Part of a small language model's weights.
Size: 12 layers, MLP 1728 GeGLU, 61.2M parameters.
Training: a variant of Adam for these matrices, 631M tokens, 9630 steps.
Each number is 500 + 25 x the weight over its row's rms, rounded and kept within 0 to 999. Layers, rows and columns count from 0. Numbers have three digits each. The size before them is the row's rms in percent of the matrix's.

# layer 6 MLP gate, 1728x512, rms 0.0524, rows 322-355, columns 0-63
107:488508524499481489491466465474509484513516514529514490488527511527441521491477537503472488485511521496476479546511549496507494502467521475518497510497470470490546492534518496511482502454521536
098:542494440477514461486457513486486461506482527470534551508527523479506503497481488489520514473514482537513510519514490479490517555520527554518520491507547532494524457510511491509489496484481507
097:496505497458452510529515507482427484513489514569519494488492517468504514511479541490471508503524497497484476514467532472516472482516477503501511530534510440499515525507527501441494527481496535
098:472481484499504504483535497475458442493530464536497486460499507481510493481525517443545520479537531532527472474476460469497525487494491493472516515560514491487474553520499518516504521498523482
100:503518486465493539528526529448458535509497507506538528476486498533465524483542520501492481524525487524473465519537485517512533521447503486482462464493542492511511567536471498481455492484507506
096:523485479523486520502487520477475492517476533505519517515483528495523476499431523476558502501446523513512506491504487537535468496491527554487556509478500505526501510494544473516509458500502520
099:513527470475480526487498546477492479523514534537529508503500533529491501504562574467504515512484493483451512483496536444518510494488507458508505475477476534439487519481515537511488464475524469
102:475534487527491554472487517481526476500511503535478550547530508531492487504480539481514498481500524518490525479495549529549513459517506518478478500476516517485480487530486471511522455526488510
098:512504520461498501526539451511524508487516487506478520518503531481465486493510442533526508456472533547508523462477496498488519532512514480513504539520481461481510489499448498499488542495509551
090:493520435519535501547539574542532441551496544530518500466533503464491527477468501513511491457487461518494498514535518522488538515509529517500513498460472505467527486521496498501514475489482525
094:516502524458440519507517527455487484475507456501520508477494482465492518526484520510515512507526503494497465465524478520497515516455488526519491521527514492482597458478485468473543503505506511
109:525483485499540488534559512494474545538504498513542503492512532495499510504480511483476536482486502520503497470529468488528494489534513516533552512468503512479536534475486494502527467518491519
093:494497444487506504486482517459516521536525498511517492495507511506483465509556528470509505480465485534437532463527494513501476515510516530545484548495499518454512531501484494504501491502470499
092:502518469509512463486534536523515505445519485499494508501503498532546521499489499517493506467505545463498534541498530515503520497501523477518514519513538554502514529477501486502499472549497495
102:457508498504475500501507518502491498532458527537457513501527510503514516503471496464522490458501526517536479491494518545505464484571507491539507509494558500518507523492498485507518501485524517
104:521493521483522497537483501500497475498504520468515505489492481487514471538469492460534511457493458543491469538487483535514498522510537524497492545467461530486527490534505506479501476497498470
105:552522501499496477521485517486481474493555571490487524477532503553482512447517524454525513496476522508511541492495488519514482483480491533491524464482480477527486500523528465480505480486495498
098:513491503484478471511487491494507508514495544466519472484490498484487548511483472490513531457532481515498505464549512521553526508551453458473477496470481481466503527526502502489497517502500487
104:519519506456494564486547458479479531510475458512523540491460476514477525493493515500468493482487507508503475465512524444495486520474513489525495503461500510501495471488498505474490478498469499
105:536511499487487489490506524493489495502496521497477493466506502521461521482501528556498519496499472534511487488480507501506516482491515495514497525505535507574485488501480500518504539459503502
097:473538511445515479501510479509501522466475472501490515490457491511444513496509506487498495504454530505494458476496475531509520505500509500477473497558510522480483537481485481551509485519487488
100:521505525483514527479475458487501521455487539508529532499544491537512471494499507454539512513537525522481510508516487485518489479454487500508480471457477550487486485532505514531465528506456479
097:536509545508497510514518513479490450463498520550477509503490453533488460469507565500475504483540465492489493515485511465508481510520500507479540503458512465498470489501485510519479463500530464
111:492470534485455506520526513454456505458474524520518514511530496483518472499514504511486524452470521518459515500520490473484526488495511494530497514499520530503504500480486493477482528484490507
098:503478542444537508491530487499465488488477497506553505501511530464493526479501497504545495478492480516504472500529497480490529511517502479529543483529507492465469497489502462458518466467503526
093:483477468429558498498498560508503496531494501535499525492473560500446506558506508511498502447520492515490487531518532495483494512526531491528521518484472540485458542547493466504489497515502513
100:435487506546473543526482492503509459500492476546509524512523503520497502481483479467497513501494547494479483507508507451489469477435437473541463542487499474502503488515480449489501533523509533
103:477507459487490526527498511524485523518438453501473513503525537506523532514513533505498501519485521525459499478489491535529486508528520530516477537513493519498508502461505511523521544537510520
103:483560502510531537510489475488539526501477530473498462534510500484457507543463492458511525506513524538555494480501525504520520518514511485511488493483516497506506468530504497516522487476478511
096:478534468502514483485499542483488502494490521505522494475481482520495515481532517468525498489520467490495530466470483491493518496504512484550500503477490454509504503479507512486494492495478481
099:498518497515475462498542462451492486461512527488502480474533563516481497497527512522518520494509490548492465483516478455516439487516502500540456459505500480497491488524490486493460512473504525
094:561520489486480525516534512509520489533470484530488494545532499487521487516553500487533507503511506476433515473509494515448470530558490544488517513542491494507514480516456500487512457500519517
103:542504524468464478512502478504484526523481528525500481489509492491492525509486495498488518459496515525490490530509529536505471552477528500549521500513519521457518515495505514502527524479455523
103:466517505506520542521496537430502507539449538491481504497488501498490530452464499486461532528467502529515521512492502486518491482490506472521482465479516512491548490526506487487493506493487493
# layer 6 MLP up, 1728x512, rms 0.0546, rows 322-354, columns 0-63
100:445526517509552510484492516506536465500473537478508528543491455498491524496506493458529494486496486529493454472497450498503518471497469472480515512473488484484471472529477499530504501456519566
098:476482484551455503490460507476491543477482518515540532499504489473509564489497481528495493515489520495469469492501497491473473499475530480483516483467513436530475499513461470514448492492466474
096:462500494518480498505463485440496534531467500555479517542482497518481534513476516505496510512504514495490479451458490496471495481507553487559526520471528481516509507459487492481510442521519509
099:542522453515498509495501506488533501525497523471489546492507517520487466500518540483432532521442522502506507490509507525546455510511468509514508477461484516528529436487516474512491513503473492
102:489517480472520462496437527488523503524479525509556486482543508512512506437505515497489524480498498497442510495512503479464511479485502510461450482479511506486504545501510508515489470518446502
095:466499459455499521523493486522537513436478470500491477485495514526464535532556460513497511438500480498490493505462510521479527510503475531526456435524528468485519477480477520498527489539486567
103:498524461506457464475477530514523477506531545494499520520488529517527439510511508510503462523524494452462529504512528481478496509512501455522475471473516515493497498501529529479489498509541508
105:468486488485484432467471516469466597518518463521485484511479522539519539497502497518487505525534492507465508478456514523462523482446477542489499545487495487517510479489482509502514506485503464
095:504479517515486498516476507498482483527498462510496548446547492503498477480504514492513475520496539512459506479511455487528533476470493479494456495552508559486508523523519509535506486499444450
089:492517430512500543461482506511485502497488510482505512456494485518485500476494539499489493488530454514482509559491520507545495523526485505506490514495510485470491487550502460467474503516525526
099:546517513454481512517491555465514521495464464512545483492464448478478466457509512502570466512480494493463513494530495536497503512533496461474523479526509509498507483514485474462510461509558463
116:494491502499502526508510499506471545503513516462490514481482516458511481505422493551530513527490461511518510458502460498548523503553451508505535517472539500508535528496500521537509465542470485
094:493502493528468494485498547499516550553462491483527490511516541482491462476502518492508478476469482468466516501497521478488538515513494477545497558485539519450478560493512556474480555485462513
092:491478466495504480466504502515458475471549440456501536500501522513480503468539461519474466517483444491505483468510483478515495508524508528541507466493460541504509475516489487502546515485485463
102:508479500471481502515503492508454518521548510525509536509478503489516517490489529483515531523475555497481536534443497518545508483480512488488534493525498488519482479484481487530518522466479510
107:562538508507499480490508490493504482446518462543490495509508512481537463534499489509513483524480526476505486511460511416473507518495479438493489489510467494464490490486445514505500522488515509
103:500492506550485491491464496504506515502509469471455537500522536516496486522465446513454489473517477507513485528427478489557477562534456522515508542480510469500539482547464484487475501513527545
090:514487527498506513523509460498517492475479524520550469487487504436525520498474536557514473487507490501539498482508500470480524494520514569487531490462489490497538491501465467534513488514513521
105:480508516532522498525525535493534474442516485465553533517474515477446480469531473512525500524531495515454502472531488481493508489493465484539525464509509470474507515498516494544500518518506545
103:530502511532522466491505514495491482531485479507488528540503528498515512506496466499408523489519471490534470526488490501483514490501459516490481494471513519507499455468525484483507530482499530
096:478498523500461495528508503483497520509479499462477521488498519468489545516473516490524480465517453500494477508484498455524495535480510498522544497478493487567486476519475513528556543489540481
098:515536501489482496471526462513468476534492496526526494535471505514494504547507537506470522492506525550471505531453529510479519510506484476538509526515517495468497482494486510518489542502485479
092:504470506521468518502481501495465502530491504489573422478496471518519498492547482524469507522537451532529470484523498450513494513505465541497505527515488473508544482500502506512471486501491478
109:458520505457531494506459460494475476508494486522504482490489502490470529523504527430524464532492483504499523455464517489483496513512485487511480519489457539498505496508497478512492488480485521
098:480584512531511496494480468473491503525485469458496466526532486524493488491480495479492464476471493531476513492513519477489502511518495525506565472509483500522486521433505519520517476477519477
095:535483513505484459510510473447508531492494503458499504489506467493512434497504522486481503488573502498485501524503475477509508498485509513448478499487534498510467480502474519466481488502484495
095:476464504524481476490515515522505471529523527514572455485515517511510493428495483472494543461532526488517519499501522494511488486479552448519513491486483490505495511498507493493515468486504497
100:480509462464523490511464542503520480498521510449502451530511503481509511481510475510541498539485500510472514495563483513519495516496490514501474483494477508495559508529470483511509541515482516
102:508505526484525510465542498439482441490502514498528498530498501515488510490512503468479474499522518499533544513487509488545505534507506523431541480483497504488514474483495521484503516486497467
093:507532534480486477518517482545494515491515514508471548459471504543468441484475492520494512490478487497480519473472500547485511465484497462534484491532495486501500452510496479480493457491533506
102:485519506508458538562499445501484480498549513500525519492488489497469485523472497500483513467464453528474488510498464492499498523488515508493447451465500510511505514516525560543487463504477466
093:513471501498500531496503515482530534505498493521552529498516465479519497439517487497534531478469515494493544487495478554450504512519489537488486542493539525484541533491494530506485549492510500
103:546482533463524538458468489497474550497517511518502494500559471486474532533516504501521499527467506509534494458503514522491503526497516489485454482475522510508496475563488475447513477496491490
# layer 6 MLP down (transposed), 1728x512, rms 0.0404, rows 322-354, columns 0-63
101:527502536483528489545481537500509506451492481517544499497528471562519508497512518527492498499487496478499510514482518528518538513510503457505496512514518483493513461549514502545532503496562498
096:511495529478516459493458527479534476466491532483550555510502509571496475547484511542515524490476452547473468545531482534503529523513491504497522449480463490493489484504528489477501494518470538
099:482500489486530501475496511501560473491494524496510481477508516527530461503484506505505477493511483526534479544526480530488528516574520509501477438516523515476530515502536504428490503492489502
103:502516477495468535477543511537494480480475477533485491541500472509486488505504489515508519481476548567477464512487457515530486465536493507503529501494548502456509492507472486553472497499475512
105:537515468490456507504467501492494506481526501460521484548499474479510515519520497489472538482533485431508515502505479421528474488511509518470482466505433547475476482505496552513495478509477499
096:463547526503513504482470499489473514499522520511478483509537524537485480499465564524512506511495481494474500492527474503536442493484524511510519491489522514488489501479543482502477475466470482
095:514498531489494545546522488475511497507483506472500503496532497471515512507469474492521505469511482478525466503522496544539532478495526530500480502496496475551512477493509487503530534527496515
105:532453496489481479504490505471518473506540500500529482518495521445490489492550483477484514500462491509535471527519499520508539498519491507518515489462498553477541493518499508504495478473493493
095:461545497449512492506491494465498511517550510493501515486488529495476525531494439464497515495491508480481449544501554483494474480490510522482505520484469508540499510478501490469507518461497512
087:505480553432514458536525484495500492462506509478487522514490496496516484494513532479534523517517501449480535481534509496464475503476470497527495482517512498508459525505528499485513507507471433
095:529461508496496506499508537465510517479508482485486491480481519511525504496508443500503519549499490493492506470538499532507512503507492574521511452534496529533506425489484481569516528479513534
106:509501454500466488494474529496545488484476494503511504501536496451458515484491458502494488511496504385540521551523500493491544510530464509482499519507453502505482470474505494475540534553510508
092:509507494492474496516480515479491508519484470456450494530476485491490518492547451512488495520510527509512468480526499501476534501536479494516495486499510481505482503480473463522501485454518527
090:459472535499502499545524503489532528496510488539510488451484495500525492496502537487505511514489492591513504491469493485515501516505494506508487562498513437530496504489495474530507456524517508
103:533543517554481504487494503487491542456504531512480499507464522503508510481537522531466468482465520532502474509513521486499508485491472465531468525455479560497515554473511499518470485466479521
107:479489474507522562494513482511483447531476476490492507504489480475518472456493518473497507497529466529490496512466486515569510483505433537529490517523475520490550471529512471500509523513491450
106:491483518515530531475513482466492502508531523511483533508515549538514486490496528510504502544480500559487499479483513499494522457497483484510476518484455531443528511554543520488486541491532520
094:486488514523501502469468527458493538527535552498482511512514477564463503484487510496505500512515484539488499487507521499517472523499490454513489532516527454526497474508457491492505488473463458
106:466524482474529526504495520486497485501449525474509542491565459481494457449461483490499509558449515488483512531496519468488484476464516505482484526450468536513465493492513522513507519516507502
105:503466490515489522511511518451469535494460486499519478516452510479512477550530497512479504533538479547518518509502471513505506487534492520508484506507546479549508517482468504487547437488512495
094:496517477513539480477505481515475464509503443519485477518467511529516506488490470483485519527496494506486505502515468504490479534515522459523488476535542516493522531505476489480490486520484500
103:466533507495479491466504471464473474522488521481458527513506468492479493506468509554528532550555483505511486506460483505475481522482500505488533517478498466472503475525522493518516470513506475
096:511504497524460538537569492512480500523512521490474505543527496495514485497483505482526527452481491482509495521531511523503499527489504507496496536477490483487482471548467518490493486513516493
116:482518513510455515495493516513549475517459485472543518497482481475505501497510462480511509516480529457510476534470544507440506482534506471534531399519470548482485524522469501506490518474460479
096:523486472480498495473520500503468466465473463479495533485475538508471529514507493504525525497506493458469478547513462467496521515509489532485484490492503519468487513497531464523499503512479530
094:466519473537487493513542511454497545517467458515513500499508482516516470528483529459497521497511535551523488522504506477526503487527530477502467490483522471457547497495476549504515493471480493
097:483505476502489547494499543478533508474503482539497467475487499501501496499471510534516491496516495605485530521509511527491489494515489502512485505518524494534509521480508460512501472541477475
099:502529502521480472447539498454550444502549497515504456444507480537484476479549484519511524511531523538504557518444444507481519457478502461501479484466539477504490484497540530521489507496551460
105:502493468494542474498510523464509505490516521460533506465494491495504455504517509500499467508498548567513505477503484462510493517457528501535508457492494474504489533511510505489480495484516545
096:489535507478532543482541517525480527489502465588486458488498563546535507533525484541497522524493498497524486511494522511540526454481518449535480535561529459479478508478469475499508487540532504
102:492458510459499483459520535479521500546518485499503507517521507449495487490435477474538479496506474521522493448469490465509501477503498505473479492496501463511473497529484508495526470490496473
093:478481514535480529483482474508530533491494500542463541481515486479507500465476518480502482499481469462452503529515491509469515501501470491490508460494492522489482502492482489495494495514467553
105:517491532507503527478448509535505442494481482473499469506507499502502471508480523504524519483507460433523480530485498549491498491460534508500538505481483486506504441462511489493528502505474482